config = dict(
    num_hidden_layers=10,
    hidden_size=576,
    num_attention_heads=14,
    num_key_value_heads=14,
    head_dim=64,
    intermediate_size=896,
    vocab_size=32768,
    hidden_act='swiglu',
    norm='rmsnorm',
    norm_place='pre',
    norm_eps=1e-06,
    positions='rope',
    rope_theta=10000.0,
    rope_fraction=0.75,
    qk_norm=False,
    attn_scale=0.125,
    bias='none',
    tie_word_embeddings=False,
    parallel_block=False,
    init='uniform',
    init_std_qkv=0.0195,
    init_std_o=0.0156,
    init_std_up=0.0195,
    init_std_down=0.0,
    optimizer='soap_variant',
    learning_rate=0.00262,
    beta1=0.95,
    beta2=0.98,
    weight_decay=0.14,
    lr_head=0.00438,
    max_grad_norm=1.0,
    warmup_steps=200,
    schedule='wsd',
    decay_fraction=0.57,
    decay_shape='pow',
    final_lr_fraction=0.0,
    batch_tokens=131072,
    max_seq_len=512,
    doc_mask=False,
    train_tokens=440000000,
    max_steps=3357,
    dataset='wikipedia_en',
)
Each number is 128 + 32 x the weight over its row's rms, rounded and kept within 0 to 255. Layers, rows and columns count from 0. The size above them is the row's rms in percent of the matrix's.

# layer 2 MLP gate, 896x576, rms 0.0804, rows 259-261, columns 288-431
size [ 88  93 102]
[[161 122 133 148 143 154 159 146 145 141  96 144  87 117  74  56  81 156 144 128 127 149 169 109 102 132 136 147 113 148 170 115 103 134 158 153 169  88 134 198 133  94 108 138  89 134 107 107 111 109  98  96  88 138 165  99  56 178  98 172 175 114 143 126  92 108 117  45 141 131 130  91 128 162 103 165 160 134  89 129 198 149 158 122 117 108 170 210 150  92 120 155  83 113 102  82 148  83  90 145 207 153 183 152 109 153  76 143 183 163 119 133 118 126 136 159  75 153 137 134 154 129 118  95  77 151  69 142 129 119 115  91 179  81 147 182 184 133  89 165 142 149  89 114]
 [162 116 150 104 123  83 160 129 117  94 153 123  74 152 152 110  93 162 127  64 160 147  72 139  99  72 110 158  59 154 161 146 121 120  88 106  80 119 133  66 119 111  55 158 173 121 136 150 119 127 164 146 145 127 136 116 161 126 120 131 172  99 104 136 134 146  93 162 119 122 152 117 166 143  98 119 125 165 150 147 175 175 116 118 141  83 131 115 149 137 144  91 122  62 148 186  91 122  94  84 115  96  82 124  55 129 203 143  96  99 221 111 105 137  94 154 156  87 160  75 128 224 101  82 147 172 143 183 137 108  90  69 116  69 120 178 130 138 168 158 107 146 141  75]
 [140 129 162 164  80 138  88 144 117 154  98 104 134 159 148  92  95 146  95 131 115  62 122 139 184  78 110 102 123 188 148  44 134 125 165 126 163  88 174 108 192 107 185  91 135  92 173  50 120 154 193 125 161  64 158 188  81 118 154 155 109 101 115 142 113  63 115  89 116 114  87 116 101 161 134 203 127 133  86 140 109 127 158 139 157 117 123 144 150 104 146 153 107 147 139 151  88  81 109  75  97 147 138 131 116 193 156  88 117 144 134 109 152 121 143 165 158 148 139  72  57 137 135  98 114 144 170  92 190 137 110  72 169 165 150 112  98 124 134 121 158 156 139 170]]
# layer 2 MLP up, 896x576, rms 0.0812, rows 259-261, columns 288-431
size [ 94  89 108]
[[ 94 164 193 102 156 121 150 141 117 134  86 112 130 145 143 115 126 101 176 154 126 107 123 146 138  98 102 116 108 151 113 122 132 168 197  73 112 100 147 120  94 139 132 121 113 115 122 130 135 127  56 172 163  68 141 102 105  85 108  96 113 128 111  19  90 151  93 185 150 131 149 144 161 136 117 145 133  32 114 112 127 127 184 133 112  56 166 151 100 121 157 121 125 137 159 134  80 122 113  72 119 144 160 130 106 201 119 183 149 108  89 113 122 127 170 151 117 195 124 185 149 125 135 130  96 120 144 104  80 243 145 147 124 127 109 127 147 130 149  66  77  92  98 140]
 [116 113 102 143 115 125 149 104 104 122 140 163 200 108 106 113 120 142 105 195 113  68 205 121 164 148 180 101 170 119  95 147 112 131 213 137 138 120 111 204 140 119  80 163 122 129 132 126 110 169 103 144  99  74  96 122 132 122 167 153 135 138 183 109 142 150 124 115 134 170 133 112 128 120 134 144  97 146 149 171  86 105 137 121 129 129 147  98 115 136 162 102 122 144 127  91 108 136 129 192 141 133 192 166 133 157 110 186 163 149 100 146 135 126 140 123  88 166  72 127 162 111 132 188  95  82 114  65 121  88 122 143 139 151 100  82 130 129 132 123 117 105 145 105]
 [140 182  75 108 130 175 149 121 163  94 149 136 127 138 106 156 151 133 119 135 125 119 146 106 122 150 138 114 123 109 157 210  70 113  99 146  56 123  98 178 105 144  73 185 121 131  95 194 143 103 105 126 143 183 115 105 175  97  90 117 139 158 150 125 157 174 109 187 128 165 160 100 166 109 117  78  92 129 131 139 127 110 102 117 201  88 111 133 133 149 131 141 150 124 119  32 109 208 167 184 171 113 124 164 155  76  97 182  87  85 125 158 100 153 141  75 105 103  82 136 191 113 161 151 125 101 103 147  92  85 156 148 129 124 114 150 148 125 148 164  94 119 171  99]]
# layer 2 MLP down (transposed), 896x576, rms 0.0773, rows 259-261, columns 288-431
size [ 99  97 109]
[[114 108 162  61 133 116 163  77 120  59 140 107 197 103 120 103 155 132 109 113 147 118 203 121  95 147 124 117 170 118 141 115 128 114 144 191 178 119 190 102 160  85 128 136 138 145  80  85  97 102 193 139 138 172 107 187 140 116 159 169  87 163 104 109 204 207 134 110 136 165  91 131 123 101  96  67 109 141 101 129 185 153 117  82 123 140  40 131 114 108 100 146  78 156 133 182 143  91 125  97 170  59  86  87 128 101 128 109 106 191 158 166 164  89 131 135 178 160 173 109 136 112 162 135  90 155  55 150 138 123  98  61  83 157 199 119 132 126 118 138 118 140 160 119]
 [128 165  60 177  99 178 127 153  98 144  70  83 155 145  98 128 168  78 137 106 134  96 169  79 169 149 139 143 171 135 125 160 133  92 255  78 215  89 120 160 182 185 150 142 102 167 124  97  66 130  88 113  56  99 157 107 168 107 182 127 164 154 102 156 122 106 119  62 107  72 117 106 154  77 130 118 108  88 142 139 136 113 162 149 114 143 134  93 134 135  49  83 169 167 134 141 130 139 171 185 120 136 160 144 181 140  93 156  90 105  90 181 151 140 145  88  94 146  63 143 124  85 155 183 181  41 119 166  89 115 112 164 108 103 170  70 144 143 159 127 167  52 137 158]
 [ 93 106 150 140 160  70 153  81  97 111  84  85 138  89 156 179  66 129 164 123 141  87 109 136 113 113 161  84  88 172  96 148 123 127 162 157 127 177 175  83 109 107 169 123 147 143 104 187 136  95  94 147 118  95  57 151 117 119 143  96 171 148 127  93 185 135  89 174 141 111  90 131 125 104 119 123 168  89 133 141 133  99 133 127  52 136 100 104  91 110 109 118 138  96 126 124 142  35  80  79  94 106 161 136 109 160  84 157 140 158 132 112  88 105 105 111 125 224 139 119 153 175 131 150  84 114 105  98 106 141 121 152 139 136 113 130 188 153 127 135 178 135 145 139]]